config.toml
n_layer = 14
d_model = 64
norm = "rmsnorm"
rope_fraction = 0.5
attn_scale = 0.305
lr = 0.00806
lr_head = 0.0103
decay_fraction = 0.866
batch_tokens = [8192, 16384, 24576]
seq_len = 2048
steps = 6237
Each number is 500 + 25 x the weight over its row's rms, rounded and kept within 0 to 999. Layers, rows and columns count from 0. Numbers have three digits each. The size before them is the row's rms in percent of the matrix's.

# up: layer 3 MLP up, 256x64, rms 0.284, rows 4-183, columns 0-31
# down: layer 3 MLP down (transposed), 256x64, rms 0.127, rows 4-183, columns 0-31
up4 088:495502536465475475523528471517554476526476476504521469493530501529492483517508515494493546515503
down4 094:503480484540509525469491501514428543460526486476470535529469476470514525523511488511521478476524
up5 099:471487512509523488496485500552525470498488498524504509516473482512506502504488539529521481482487
down5 104:532521497520514521491492510506502487578547526514492484494502492532446495516489498519494507537477
up6 106:458530490528539523526527454539547471515486491486514498491501481503497515492489464487513507532490
down6 106:509456514471482479504488537479483536516498475502460457464485524504480515484540537516482504490488
up7 114:469511570548547509506509525488498535485497496520500501454483490535559472489520464489493458499481
down7 116:523488454486480515499455491474507500516490498474479547526551509493527512515473498468521519553519
up8 099:506520465483510487496470442513513537459430488550543502552503519442531524491459474465514503512489
down8 090:516463510510473493506513510473493485523518459476521506438520477535519459519478473494460499460532
up9 097:486549485495520542484473468549495505533515438499487546529510468520460511507525481481487509500482
down9 103:505457534508511495559480527496503508472500483503522478541512541498535511466522484530494496515509
up10 096:521502504515519477482482496505497490488476444504481498479498504558501481450511473499497527487547
down10 098:509512512491491528516516522472488536507538509485542485503512530480503536547464572498506483471461
up11 116:547483457475473510527466483465506486502517497503486493464531536485503498543459506513513512482540
down11 106:477475540474487510462502541567516497528478472484520520509485480490493525457552524465497500518489
up12 097:481490572456516509473558503473519522482509522525509476519513490487555488466479481476516519539475
down12 105:473520456491506468524465492509488496524494453448508546482502535529453490498507509538487499520510
up13 101:499537509535525536494527550535492495490504496499519522481473509434503529511515508467533497502474
down13 100:491467504495457494479451479483481520502530509554453481487465450521529525490487524497485511497504
up14 107:526519519450469470548472494514441446504492491455467469500500533519524468488471488471517505500501
down14 102:541531493593524489517491481485507523534481496497494540523483527502498531522489489475512448509512
up15 104:543532487517470524493495482526459549507506524486516478482496514453489501475473503510494516545496
down15 102:513498542460536521499497459503522473500492446541508517519463466545574504488516503498530531515502
up16 088:534508558514488537513568500513509536507486515525526520535525490492472480494520480509494511480501
down16 096:470469484467464466507497465509510502506528535478487558471480533475501520522500464512520529502497
up17 117:532497492452503476532500447539526516516488447515486532465505515549483496492489498482480532499521
down17 117:472466514540502522463507563454464480513509546500498471524501508442531510523520513516501499492507
up18 100:459514540547493568515511463542519508473503480535484507476524514498517513506494530516507465477466
down18 101:503498485476509418492500513491515497522511522495525491521501489525505469484506442503486544492526
up19 099:506493535462496482516457484454490491522499468499496490468512480518535518497509450495531557528530
down19 093:486506473510467504511545569537523477516485530517515513464526509455471502508464546476505460448509
up20 108:485491526491461501490526494514486550514517478447486495473473468558506479469462544514453480491485
down20 113:512551486498542522523487511538518470487489545508532502521541517482505538523538459469507526514486
up21 082:511512529497503466477537490512520499486485503529497472483528563478512489500534504573485513497499
down21 092:509485487512494519440499484496494541475577519510466475532497465519524508496487452518474463534508
up22 083:489509479512496488453511528487454541504519498465515494522448478508537516482525475506505527549492
down22 103:492503490462535507488513461517544485524499534525495517510510518562514519509510494481503515457486
up23 097:475519526483510487487498539516488491488482465504515486455523512504570484490465466467522498470472
down23 090:516498479514522528511506525509484512487505505460475462523493483492494502486531562520478501499506
up24 116:493474502555514522493457556467476478518498511506507454535552506487471521513465552483463476507511
down24 110:501501471451500526499544475479522567500513519503520537488485476496526482487504499521499529486541
up25 097:487514541526451513499540520457528491462468513511526462524455509494490443475525525464520480505504
down25 103:511504497515547474511513512492488536532556495475457561471505483542505548544501484547486527473478
up26 097:477466539508535514517460477457482507519496541510479485530527520490548511480484489471471459533463
down26 085:453481514523524544483520498510494480522516546474516532486488478467467453567471485481473474538506
up27 102:502531509494511475486467513556470523531479486495478516465460557539494487485499511492494488456488
down27 088:451504500496479484479506499456473518510549485501494475523473469492510465497486559486466518532503
up28 105:479480466476482514512543514485500554505486517493534513474450492487500554502497497489506454566472
down28 106:535548524518527488511486528507508514498530520493478518499513496506510451520475527551507544449482
up29 083:510480512520489519503508473489483540493483506498460508489495509482516495486541562493489450505506
down29 094:488464488513508539477478470483479476478458489472511482507508488482459493502527501492490501560500
up30 086:485498545482521523565459494485484501519523501471509489482472459516543492518470483531479464526482
down30 088:495548513494492476477533495500491553430483496529487507510519524497504533527496505533532477517514
up31 110:545505508490453520529512485496520539528506509530482485495506534530503473488510506493461499478524
down31 100:484495468538575466481480541509474522504497483461514466529494479488494515506490516504526519497507
up32 110:496532532505522495556508501544487510493495505523482475492524506506471477488442523498492460497508
down32 094:493432460529489475461524530454509482508468507482493523498492503476489489538511499472511484534470
up33 098:479497472489515495522468478520483468456495519506487502499541461521492551506472500511501527521511
down33 097:506522493496494487484534514505565556495557492519522523499490537520515446527482520481468497496503
up34 108:525520523480519495497492487516537449511472494534572541533476498495493491483472472475471519508506
down34 094:510505504514486508518534525495470504517485506473440446524540518500520492535507519450510503527480
up35 088:499514564498511531518524489528514489497512497487457484486516490480512504538508495504548476494551
down35 097:505495483441467472498499508457509520494489466524505559489496535488486502459499514474501524532463
up36 090:529502532492508485522512530537499505506489458517528526517539526469557528517540493497524486523484
down36 094:472468513498472490484510483482503503474536516472526490520544476524509497521466549498453485473517
up37 078:497497441503543500479441531464518485506495549486486468499469481530456535555492481461497515506470
down37 100:455514518469522522532488522490533491474496470501487473489510524482500487518503465489542514485514
up38 094:529491516516481512489483538542484500526535488490455511486513514535555518484487460498519513460492
down38 095:483497498550503515506533508481506485487495474460530487493516468517462498506483562518464525492506
up39 098:487510456545508506474472484463491482488533506438482510503488474503505489511509441534465507541555
down39 102:520537505490509484530476530527496544483467498584522502516525533487542520491508520458509495539455
up40 084:546491504515483503489524468526520505521470446483503493516439517508501503500481432504472503496489
down40 096:475475514490493486517488525508533514507517532491466527503499492550523476472528550486501537454482
up41 097:508494470521511503503486534501516483507468480560503513557484493471494516504458507519535489512552
down41 093:539522480525508492524517488510506499492540532466476484478511516543524486489485444488508509473487
up42 096:522545506503490553449546542534448535460493487471495508504461503503528505516500534495511500475504
down42 088:461464515481508506514480436480490500488497480523474500502503479500500512503506542496471559499531
up43 112:507487483485496484479443487466489483489495485463489501523466483511492481503471495499520529517523
down43 092:478478502511513503446537479517539526505527507527514504484496517520484518501507473426525478504499
up44 098:522545494495494535480511492453425447531547501510510522529496515493506489467474508494480490504494
down44 092:503483497526500461502515521499514494498489493490512451484491453478504482548531484508522523501480
up45 096:480518498473518465469448515482442481481511520539501466507468516466496532511497504496502507473465
down45 098:416532530499502462473497471469484485494490496519510520474475499478479477519509492529488514505496
up46 093:448489528486526502509515528511496472490462473468524522453515505514495481461508518496487454499448
down46 094:493504468523521511464497477504488534491526493518519521503478469508479483578472480480501544486509
up47 104:538503508512495506513518499524537514448543488503524530496487537542482494471518437507481485502497
down47 102:464529517529484497485500461478507469495427490461480456485486446484527484511487526490501519517537
up48 113:521528504554501582523467490524492497522525483493526480540520497527477501496545477508531526521503
down48 102:487484479467474492475526514542554474485473507482499506506517535519536480502493516487459469525481
up49 110:559539502463477484498555503473506529484473504463523486496460494493552533496529500523471511519519
down49 110:483492477490542506518535490520521492498517490517473545516522492507485457545497531526525517476523
up50 092:522515468455514538510452500515443492508477526516489506459522499529460501510480507514472510486493
down50 107:506477548497514509471536538475544510526511488504515498522457477504490534498524500536506494492499
up51 088:530497520490508482526517458517457503492509486496502468518534481513491536503498488499542488504521
down51 082:477548483528513502531516527509499532498540537479534524484471524489491513510468527508478474499522
up52 096:499517478507489494529477543507460529469472484452484476489491468497517501479528497450479469478509
down52 098:486489511510475512505484456537485541521455435520527535511501456483520501519509533533529531516499
up53 079:507513504479516513467496527522497481512503518500506485489528528451486542479494522508475504465486
down53 086:503473478480495453493485500468495502528572511527484513476462506458529471488507506482489478483500
up54 085:493516508495501495482485518485535503493414523481505492500509497531498512508542496501507496562467
down54 096:525550519500541474503483533510511524480467494487471451493522547515521441517532493479531494528481
up55 092:537482475538504470500476482482508485482508498517534522470482521446472473462501492482506516512500
down55 099:526466520531521527512475541546479474491488515551521514519527511465511555521467513472511482483461
up56 084:487489521509497502497522530475460506451467513460480490547493527473497535518471522494519504531519
down56 095:513485482484485447516456482529533481502512472508486526497479548506515462495500464522526536522548
up57 097:488498535557535518526522487496511486508505499510506520510523476481497511543528515490505484496455
down57 093:522454479488432512520514474508488487489498511467493518520469476513504514491455522469495459497524
up58 106:523479549523495511537534500494551501500511490519470482509523480470521476506483515484513506474466
down58 103:486495466499515482474450510469461513468481490469503491478506504484501503460542473522505513525520
up59 093:486530522488525512527494505525499550485513532511516463476507503515517532483507531472443448467557
down59 094:529472486520492519496549498489521510525479492488527548471549510489523477532504488523563516498485
up60 093:465455526497524520520502496527517505496557477466494513490512489530524506496443505516472518513492
down60 104:536548478498468492476475466472496524492445526523515484503521499452433519479538478500509493506487
up61 092:413468531496542509491484491489523506492481524530479518529484512467547508487535493552490516499512
down61 097:505494489514490533496469516518446497494475511479480517544486496499448462438483508483494484492515
up62 117:509521492485482506524530478541529531473517506493505503513449502491514501488566488511463450465497
down62 105:506486495479501493485493506475501521505518499476502547479523464502505510493426507512499581539471
up63 092:485481515540508471480478474542489447509516482515469507493508520521555475493483509495471484510546
down63 103:538530480452475477510530516460514546496505489508511534503507490510488522510501509548510541510499
up64 088:527452450475509477456428502504487512517477499482467528504489486497472503474476468455518530508479
down64 092:455459530506507522529502545494504518495491523481526520509512511467498478519509485510494533524483
up65 077:472484520518491527421453511525485494481468532484477517503547479487474527517470495504512504485434
down65 086:523474506489486464484509456491499472462502457544519498490462507453468440509501436506509535494520
up66 094:505495487494487527511530544527498514448568435478510510519513471530491491509505487510513497511489
down66 097:490487520542528495519505494496479461522488562476497499538510505492496513476505503519535512474528
up67 081:491493464513464532497456473512484510461495497480459528483489484490509477507532516565501489510521
down67 089:509491513492483515490539500503557477507483478547530457518512464529501486527473491488502513530519
up68 114:527501455484499542512502499495514485485505519506502502541494469515496518511532493541512489524519
down68 107:527498513485492472486531486446507497478560490476513522496506515514534490550492516421487519495503
up69 108:533475470496498512483481569511485511483526541491488486525483489503477518500485496527464504505501
down69 122:455528507449514502502520450481522524514496463524520575507514504523531505523493526451529493484497
up70 121:525500488502459504470548529453483517512488498474502462462455554488456503494485558506480500452496
down70 111:467499507478497537521521513550482459517525530452534548509509465488546502538487447501497475474498
up71 120:524497478504480515505532482522479518514494505539499460525500538475521489513457522511531449411530
down71 111:539524500509530498543498534489544520498523475497481523474501493515503499500515497446473496552501
up72 099:526478517462534504508483513484502531484514485532491523521506533527538496475489471490496478475510
down72 102:450504475507459489493512455509500449498470452464475504477471488489499499487556522529512506516501
up73 084:494515535475496479528537548541449522491473533519506473482511535449492541527486499509492475489488
down73 084:466498505498532440533476482497502514518555528520458536512485505516496507530521512500520522540479
up74 104:497537494454486505464538522498493549445476485500514485527497531484520532483523506462518468485464
down74 100:506489513570524498503447452493474513512522486508486476542540510529448495541503498547506524482498
up75 118:550503478450477515507476464515494503503475486515516465533500514515519523474437524515503486529538
down75 107:491507480531465504500512496468496524498512480507516532463502481488505456519494459451468515460475
up76 104:507538502486496504467490512511518480511511504528524452604502520497518511483493452511512511478524
down76 103:508454513520502499549502464487488548480500526509468549436482469489498506516515553507524527526523
up77 111:490448539507497496493472499508550511501514524502494520502470474504533504515518480515504500455559
down77 096:522545455498478496508476486461457511532504511482537486546502509479499479511439498478488515509486
up78 115:520529531462479498529548481542534489497499511528513484513510475500533508474519488500470509507500
down78 110:481431498496543539501501504466479517475516454503520539500487513497508443514503497488528495486516
up79 077:556453519526487486497493514514470535489476474466514539500521481531517534506489520508526487492445
down79 088:482471475505450476489456485473513521519475494513521536515479473494519470508496503523494515479523
up80 107:445494526496512544486466466495496491534537468512473485538529475528494499480481483503480495523494
down80 094:514529532492518464525547535527512526461519531487494503510510545504507508493549499565489497478480
up81 101:495526497538510479512489526561557480483495487540527551536498514537527517500510521485524508493534
down81 099:528464516498497527523494511464489546512557477471472457485497467495531455513472536493464472530505
up82 111:485537463493463488485497551459456494516506525477492503486480483468479481490467509435546499491516
down82 111:514480529514538490516506498500511502495479452526486504529516545521509459473511481553455459500490
up83 107:530485491540484489547508468507527500493489448494501498493492504445481490511515500507510534462529
down83 100:448507496496512547489474530498514549501496553486530498469513496537521497482457486487494455488456
up84 105:515462527496501503548481511535515540514508493546486507457480539516500496505497496494487478446508
down84 117:482511493522472494458510467466465470499529515452506528539516462510508488520488512482501501549498
up85 105:546526470514504498531491531536478494455506492492514473522456490481466486492458559477503507513504
down85 109:454482515471490476477536495474529526521543503498504534477559470498510515501519469512462493474496
up86 094:498530531519497508510478516517499441519489472491524487521521452521449512485495454480527504552518
down86 097:499535487455527503510534499493525530473498489498475526551498459484525465481510517497481470519486
up87 107:527486511471512476516529471531494495491500435510503480473485513532499462484463491453472495503496
down87 100:479497479522511525519484497503501498474527549506475513506501465469485548505555480532530533513495
up88 103:507506540520516496514548486472531508492480510540533460517543490493504492496485511474491498473496
down88 095:497520483477509464520495512520481497512543512478439516509492543520495461489524512527500531510489
up89 107:522496533545524514516472485519530511552501494538480520489536496526484471477517519481499512469543
down89 108:446489480425483492481519486476468488494515471497494464518474510500489487505477509541508489532469
up90 086:515504558476523503525478477459502519500483464493504508563515507450495528495493510502482536512476
down90 088:519485507508455474491537516470508504493523486476512498448462500526486449488500502502490428519514
up91 119:468467516444497502534523453490495540482500483512452494509508452534507509507480484489519510512486
down91 110:549534484544492552459513506515511484519494527474523513502499509524487506495493516487491487479513
up92 100:449503524473519522534514515517525543465465513515560514481498475497491536479470494491474502516438
down92 097:532509467509457481508497523467456505543516476471456511522500510566536487539504528485465480512536
up93 071:496482493483490496470499516511508490483466582497504500494530532446496501514507500519500479506498
down93 085:501506492492483482480516498517468505491539516487507517506495530547485445507478502529511512513536
up94 110:484462544526542501487480496483528462537490477505489500492525454509517507488449483513504510545463
down94 102:513528493467500523515532512527458533458511527498528508487474470522496517466518531498506494522466
up95 081:568506470532471485495483502505519460469494500513521536501480492463485517521536489486474539485504
down95 083:488494505475491541485503449523479481492480468518506484487535471477527489504481506469481516519449
up96 091:536510446489488518493467514511462447518487508523525499523524518487543522485476509487477455530503
down96 099:509520512458510526504552514478527521511525525476482490550535502533503443540522475488527519517507
up97 112:512492506518541472475505515474484520472514477544470500521444488469493497488487506544515461513506
down97 106:478453483488474535513493484492499494497501503476532490459553478521501480510481515449486537479498
up98 106:498502482462496518502533523510545510489563497464493511492506540515536496490500497501508463452493
down98 099:543492515527538477477457478464485506539446503517501498500523499476489489510474492489492502559513
up99 106:473510526449513481519551513510545512466486485535507512503480476509526527505514500476478491471447
down99 104:521527472549501502497457503514461465564446487484465488516538531501476507508483481501511490535521
up100 109:470508477433494561498484469491500538512516488465484517506488504503501494476453508458479483501460
down100 111:511546482489517489532475500526500509478497493526477490489514514527477503473505489516563549518508
up101 121:482526543520493538488497479546529505504509520524482511530494490529536556495472492491468476513451
down101 103:474454468501522482467487494451520501496516508470526490484484490498507472513530513520527494459535
up102 116:523489493424469486463521473494513536470512499523464465496487506493527539499476539503496507530492
down102 111:495518528561513513537541490522508489512503497503560526538481482556508469476499482484485484466514
up103 094:527521488477449479499504462481528516508471474467516505464480491547520465520455510493526498486518
down103 109:443464554531532507504484518499488511487525517537505482504521530474512535508533461499476509528517
up104 108:560513472511545491487485527526461479518559472518492526520501493515512510478462498460546530513465
down104 106:451481509481480496519511488459540518497441522484471451461523509486492487504537524543448504492520
up105 112:450502514508542493540487492489516572493519481533506499496481480515523499527485472517483508534503
down105 114:555523485481482517478499518494491462532468520480540480493521519486516502488500493496496501444503
up106 098:519508487526525488570485441511514477521483489495484501531515476494521515499478507564474501519488
down106 098:471510546503499536489493510482468549451514564496500515482501501486491490498450492506480517490483
up107 101:471507496506523506499464497499478505512517481454500501493549524538498506512482498515506498525458
down107 100:546487507499483500495520490520508466492530534547488506514469487465507456480527492495508517468542
up108 087:501504535448495499514525484533509535504550484515453500499492480503523457543467500452514471440507
down108 097:512457499529487468528483529474484464480461514509551484505527509517474542462534461538523521531473
up109 107:520501476444479482505517520487477522502513448505498509477468501517462521434481526479483459465510
down109 092:496484494534504519497528486514490471501454566483536493502526501537527473585524479499498474478475
up110 100:499460497518540488500478465538510509516424510511503485463532510502495508507501549529513494496545
down110 096:511546515515507509472522501492516516505527502540486496500490513457460556480520527477544499475436
up111 119:524544500467489536546492504462486508512527482505488520497486543492521462482491442477524502515472
down111 112:495438483456517484470522495516496463467459524521531507508512521491486536520508548487528504495549
up112 091:520511488524497530502467492520503451521525484530509509496498536543509478484477471455506473506508
down112 093:487512521450490458500536512494503501486464531495500512511501431501494488528511528524524554489519
up113 100:491497469470512487543486548454484503485508500489520513477483523469500470526549489507505448482542
down113 102:494486535556496492502521501545503477512543510527532516501512470539511534515475516470500549455457
up114 102:490510494520489475485544523529515514503492489441472529496490516499480506514496494522470441499513
down114 104:522482510474531504517455481501482515503498524528495475465535485492528492519492512507505534557475
up115 100:456466494474526499511532475509472539525491529477492517454486478508453491526535516533518507478509
down115 105:521499503503462476481502518465500482502509454513513523508510516488534518522467505470484449507510
up116 097:530473536491482493519500485489510526505548464490458510479481517509500462507473516537499524470518
down116 107:501524452510497465476488515504485458499467543514534499522538506465490533505515484502498483525501
up117 110:480510475484544544486550494508445507470460507489518498506527527504463507470459541513510479522509
down117 106:519508527510456448525487507487549531525526486520514487489463489510543479523519484477478500490447
up118 113:528509485479487504500473472515506496513521473510503521520461467512510518501466494503502516568498
down118 100:486474526508519485492521548484503516481479500490499478461511528518499476527529523500463482453487
up119 112:526496463505484499465493474506491468465486488503477517527503509485499512495480479444480496505492
down119 089:518461487545479502478522504485483491516499485495517505505511476454503492496475495495488464542507
up120 094:489510516507504506502550512478514519495484518524490476529477545476521471492520540491530477478481
down120 092:483477487494499489450472484468500490500523531528436464527519483506501516476541506531488507500506
up121 107:511492459520513522491505440514450530488484491527495512491538468529465480490523542477483492475503
down121 107:509483537454488486524450556472511534500494509515489514496462505458548527524496473530550486493498
up122 100:485530470468509519555521467526492522456484461503519518481486537475487494514480512508468495493508
down122 105:530466533517504466448487520476508461540492541495478479526496498525524500509506488483462495494498
up123 107:482496508472512495504495515508494508503487452484475520510533496576481496474465535448527484467480
down123 105:530486505532497485471503493528545480498517527479508498512502477472514497554529483543465547542507
up124 102:488492496495478535533508525510520519510488482488517481481545540525506532500492475499475490491476
down124 092:517472473512496485464526518513494469498513487502522530530480443474500462521504540496535464499542
up125 117:555500488456484528483473517463468486525520505543485503548507517524525478504495476468497496467493
down125 109:481517482533544500484517484522499530463516484478531498480470493489463529503487517504534482525530
up126 090:485510502499486553522496493456503538493477516524485490480509494468481500519534531496476473469522
down126 094:509517503478504488538481572499511473487543500506519515517468519503503467477474512526536475475478
up127 099:510524488461495538467520498465506529512535480527507505535485520512522458541496487473502523477492
down127 106:493503503517512481520479472530485483459467522470498470504489510526451554465508512546507468523506
up128 097:465498492493561498518481524500510501490534487512485516542515465482526502533530461478516498461482
down128 094:501534494477447497492469497454514500503468546519517502481490451506492519506480546492494514498491
up129 098:533492462480452481468470509470504501493488489482529464534493482495501505519466526534529457475533
down129 108:518504509470506514496512480505489493525478507500486524509478533533526511489547476503504530533519
up130 109:468483524511497460556514505470496491482528486457511491488474493490501456523499504529517518525516
down130 103:526493483492524529460482506520484481539447491552462490523489494500510552483509507464511520468462
up131 098:477495502507530461541544483527462471494465474538499532519485525478525480523500518502524514538501
down131 095:498500511498502501513462462504516531507518531496522505491532456524524500483470523494499472511520
up132 095:502458531547464493520517517499523485508534507471478482507533475525480528551475554525500472489490
down132 096:511513446475528500461461482477484532513481522522543507497456482484504502458536479495497509542539
up133 087:511477476506509466471493535524461501479490502501445477490503505471505545486501505519462488491429
down133 091:455500447481513494485446487456510497503494512492445497533507497465532470522520470546470539490493
up134 108:485529543431492520484522473533528539495469492494524507517522480487470538497464526456506538508450
down134 108:509538468520502474539476512492496463526532527507464484487468515528552461513505485530447499518521
up135 095:492502458470529472508456499519478539505509503487476523489504493542524500491491479501488496517514
down135 098:478537484491490535498532530466529510524532527530492490476492497518497484519485578491492477477493
up136 106:531546460467491524493460482476457487493490502491468498524476495473520503486499473492500520528505
down136 094:510508512510464501512519434523526464481470508470509475497475445492462482499473527509519490482495
up137 090:468493487459497456509532524494479509440496506495540489507473513471514481495526515473489482523500
down137 097:496471531543465514478487488502519494538486527470499512502499492554536548519508531506456530497477
up138 099:511558484487473508475530476533551511529465515535498506514470485522516477483493481510475521504509
down138 104:486437523507532509528488495486481516506522506462497490458499553504524533529540475506532494488485
up139 101:481513449526538529508551515469487506515497504481482482496482482525488477500473499492484523548468
down139 103:511471534449511491470479482516515545521512454494525493478523510499492515474556493533516498474527
up140 084:522480526501505462481495481524495516493490453512532513530492505495473532506506489530481529553460
down140 094:513561495495490515479479483457460533517551483499496513483512538509520443502522488503483498501490
up141 084:553507523506524542513520485511498467513510500514565519497481499497506501501501477458548501516493
down141 096:465478521522480482505497504485515526475510472524447480492503511508520485527519517502429528486495
up142 094:502516532537535518459479514509515470502530496479506467525499499487527492506545465512527495502496
down142 104:507502493513554507548517468494506485543477522477518496503521525492480453503503511526504524445515
up143 108:541516482480488553491451498520489493505512506518447487521475522530460512503465533502491501487510
down143 109:452471503495522469491564531489546533487539508481564499492505496488513502491541486482487489462516
up144 083:515434499506518503479489506557504498505478488508470546535510485484526525498495511513493496490443
down144 093:479499467454444536466479467456498512524504518487520489503506480499482453511485477519454560502502
up145 104:470515518478490555500475469500543506491489504489506517504501442544498537464466495484456480548494
down145 108:497542503513499441508507527521493512494510501509491469494530554483444469523526492510516538468516
up146 110:509538503517483486478482463477544492478466504498476504530486494495488494513522486557515514503527
down146 105:507451501484510503514533504526462506505506536476544517508511494475548494532458497461488470493509
up147 104:509491542519466495533533523539470496528511492497557503509510474490479479485475511463510464482492
down147 111:480495449505481544478471463462514510502509502495482487475467508507536484486502466510503514484523
up148 098:526495557454485471544466545484459502491477504466491467519524484532506541504495462529478500504494
down148 090:518562499520525483542532523506505556532496471479480509473485549534531487489497489512462509449512
up149 077:514469527503496493461445553486474508532493484517522515478492447516487507526519462517453518495494
down149 089:506510541493487483488537537523532528497499491507537502502460503506468487512482471509464505509509
up150 085:477511509528527516502488495531553476514498517562501493535539508513488467484529470504519497493468
down150 092:510507485505482472511512541487481482506498491507488496504496506517505500516486563449475472516507
up151 108:538529488523509548465512530468507528494539494473513488522503521545483484480530463468515516482470
down151 114:485481525497532473522492486527505439504490490534468522475499475454505510506483525518494470545516
up152 096:525534497479504497520507501535473538447524473511473519528478518476511487502488516463489479501452
down152 100:480455514512528492504464517462552495542509542472518489445512512507487515498527503533519542508488
up153 106:457540523542555535504508480535530500538455471502500519504510481536456511490534489486502528536495
down153 106:547504506473460529513469537452434461492479490524519473517493501476545475478504459477530488495532
up154 106:558487464498483469495491504550500542513487497534511513487483520484510456510490511486502501484506
down154 100:466541540478499531503519475446504502505513504477471479501546464518478529511490464529485519505503
up155 107:497474475489458489500502458537528467502527462496479526525506491522534459528544502532484493482533
down155 091:507514502509516523496501534484480538559501493539518470504461530477492456503471512481507487547529
up156 096:512507519527487480447505476498529460502535494505512532513480475519471529492511462493454515506440
down156 092:483499491510534514518478511495487573508463509492475474453522507499523516465504459487510484481518
up157 106:512478560471484494527504485514491521524530483510446518522494510525531472459514493487479501441508
down157 096:474479472547522523460487520503520486469530514490535518490534477509482484506500492530526527549514
up158 096:516506461450477536487481488436431498494486500481486492517505463519492493507472531501501490505520
down158 100:485481506493514446538523517556561511501508494510483487460488522497467491476529483509456510462491
up159 079:515488493497513458492460444479510516534477516507495508471494510487512487507503471518507523534532
down159 084:474528522506515500477516555502506533518472473489517506459480514526508476475482508474510466483483
up160 106:496505488516508499517526503478435467507512469477497501554512451474455511487517529489540483471525
down160 097:501484526485534485499510490519495522493463486516515522433520534473488520491464517533506488517514
up161 102:524533520513531548452469509516471517497503464507493508485460524522504503474503501512493503526467
down161 091:474442507503503531522443473443501540480518541527512517523512498480491528522517498460491478548512
up162 094:533515514510500506459474525527485478509532498476480529480480456538514543456465494509467504493495
down162 100:474476455502505467534521500468509537482485465523502481476523557484486455527509540503500483467540
up163 098:571509491479524502499537513500440529516520477497479516466476498514496487508500487505476505487501
down163 100:454481504507481485515484477478553473500493537477499473549510486506512497498498504521505524510516
up164 106:474502469478527573505543470522512513523466446529498465474478500487501476465485487504539520502489
down164 106:493523561506531449513472516508513518464522520502491546448500495496468551495508514527486517527448
up165 071:504515487479463512490463447526502465491462516484531506423523491479520507512500508472512495508473
down165 078:485539498487498506488479496512508510488494482504495461465459531483468491474499508464540519476465
up166 086:505484536497512471526482534552502446505498512515499497497537487499535506518509494492505511492478
down166 092:489509480477504523480519470519503546493543510512514495462506454512485479477509577518458484501520
up167 115:449479474539509490513494498506482455483521466514483504488502454509538498496494504543510484480525
down167 105:556455523471507516491487475476481551505508496508513522519509503478491496485510501449492535492476
up168 069:508498505524484509524504540509513526496522529485491493461532476480468541520538484449483522487440
down168 086:468505500467496525541502496504501553504506498557496499490500514441458521489496481482490570509501
up169 108:495540467467501504510511485497515498540455496544522540535481499486491510445463491474497486530505
down169 108:550459565503492471513488538491506513495512490484493484445532468546475497519504525526490502479473
up170 122:528495535506521513488486479488523555501475505533475470529516491537527534503547495537510530493536
down170 101:492503483471491530495553475505472523489557477478546539481492480502475510544455502462466491500498
up171 107:490503521491473452536513487509502522514463471504462473484531501490485489508504533521468462511516
down171 099:528540508518503524525465506483487499519485478509494440498466474470512483528521519530490450542492
up172 093:526493515486502501465480533479437499457471471493477505513522511478500501551481531516536468486489
down172 090:506506506473470516465496501509530510474538509539456494447451509515478475479518480523472542531514
up173 111:490523467490503521491557511514505518459442517483511485471502557479512495488547515488495513495549
down173 107:489522497486483467499482459491478473547558494514512536520507463531508484539469517483506514475452
up174 096:484562530534519518480544494510506493487492488504517539543516460471502509518512520528521554530465
down174 109:518479482476453477515437464480494508520515530499478471483478543505491495499469476478493439503539
up175 107:487494512471527510529512520506457503495551477466497498523519456538498508494455525476487481461511
down175 098:521498485536495504483505498453540527528494509535491485472472508443497501530536495545513488529501
up176 087:481481490500529482505524529500482537457485499495521512460489493473516554524518463472506468478526
down176 095:501529430476483501472509463505509525458566507514476545492539507522522478547510521461484532502472
up177 098:494516501545524505513453465523506490520533516497501522481535555484478536499523542474484501512525
down177 101:473444522483480523457497549501494541501474460504455453510506498505490502481481516515529515530522
up178 076:505489490481501500492538501524440498494476520443494516506466477500481544485504506553500536536448
down178 089:494508501516494509539512459484520515526522552492476494476492521523535489506509519531498538496528
up179 091:508491504495474495502548443518559504511510500479521473508492488505491451504498483528507560488502
down179 102:445493517504484501472455512492470494495501528513481537541445512515516538458522510465467467522502
up180 113:524495463519480486472518513508483494440496481476470452502514527454493486516464513484502529508540
down180 104:516497511471483495514498470467499502569526514522508511533481495534505512482472533524496485471497
up181 104:520472499472491500522524496471508562489545501520477472515472507524514500521524489470491514510507
down181 092:502514500506512502491504479516504480514477530490554542517484488513506526466497548477485484507517
up182 112:526526478521511528467493553483499495459511448531473515492470495495530479523498505432498506519507
down182 094:462462513496485521491517452472485542530486552451493497478497490490519494489488536532472491494528
up183 106:460516497498532567514488488520485512451499501480479511542506426513506570498504490526486484507480
down183 098:504497502494462463534531486497541490504544510484554512478507539498479442508489504484514518439515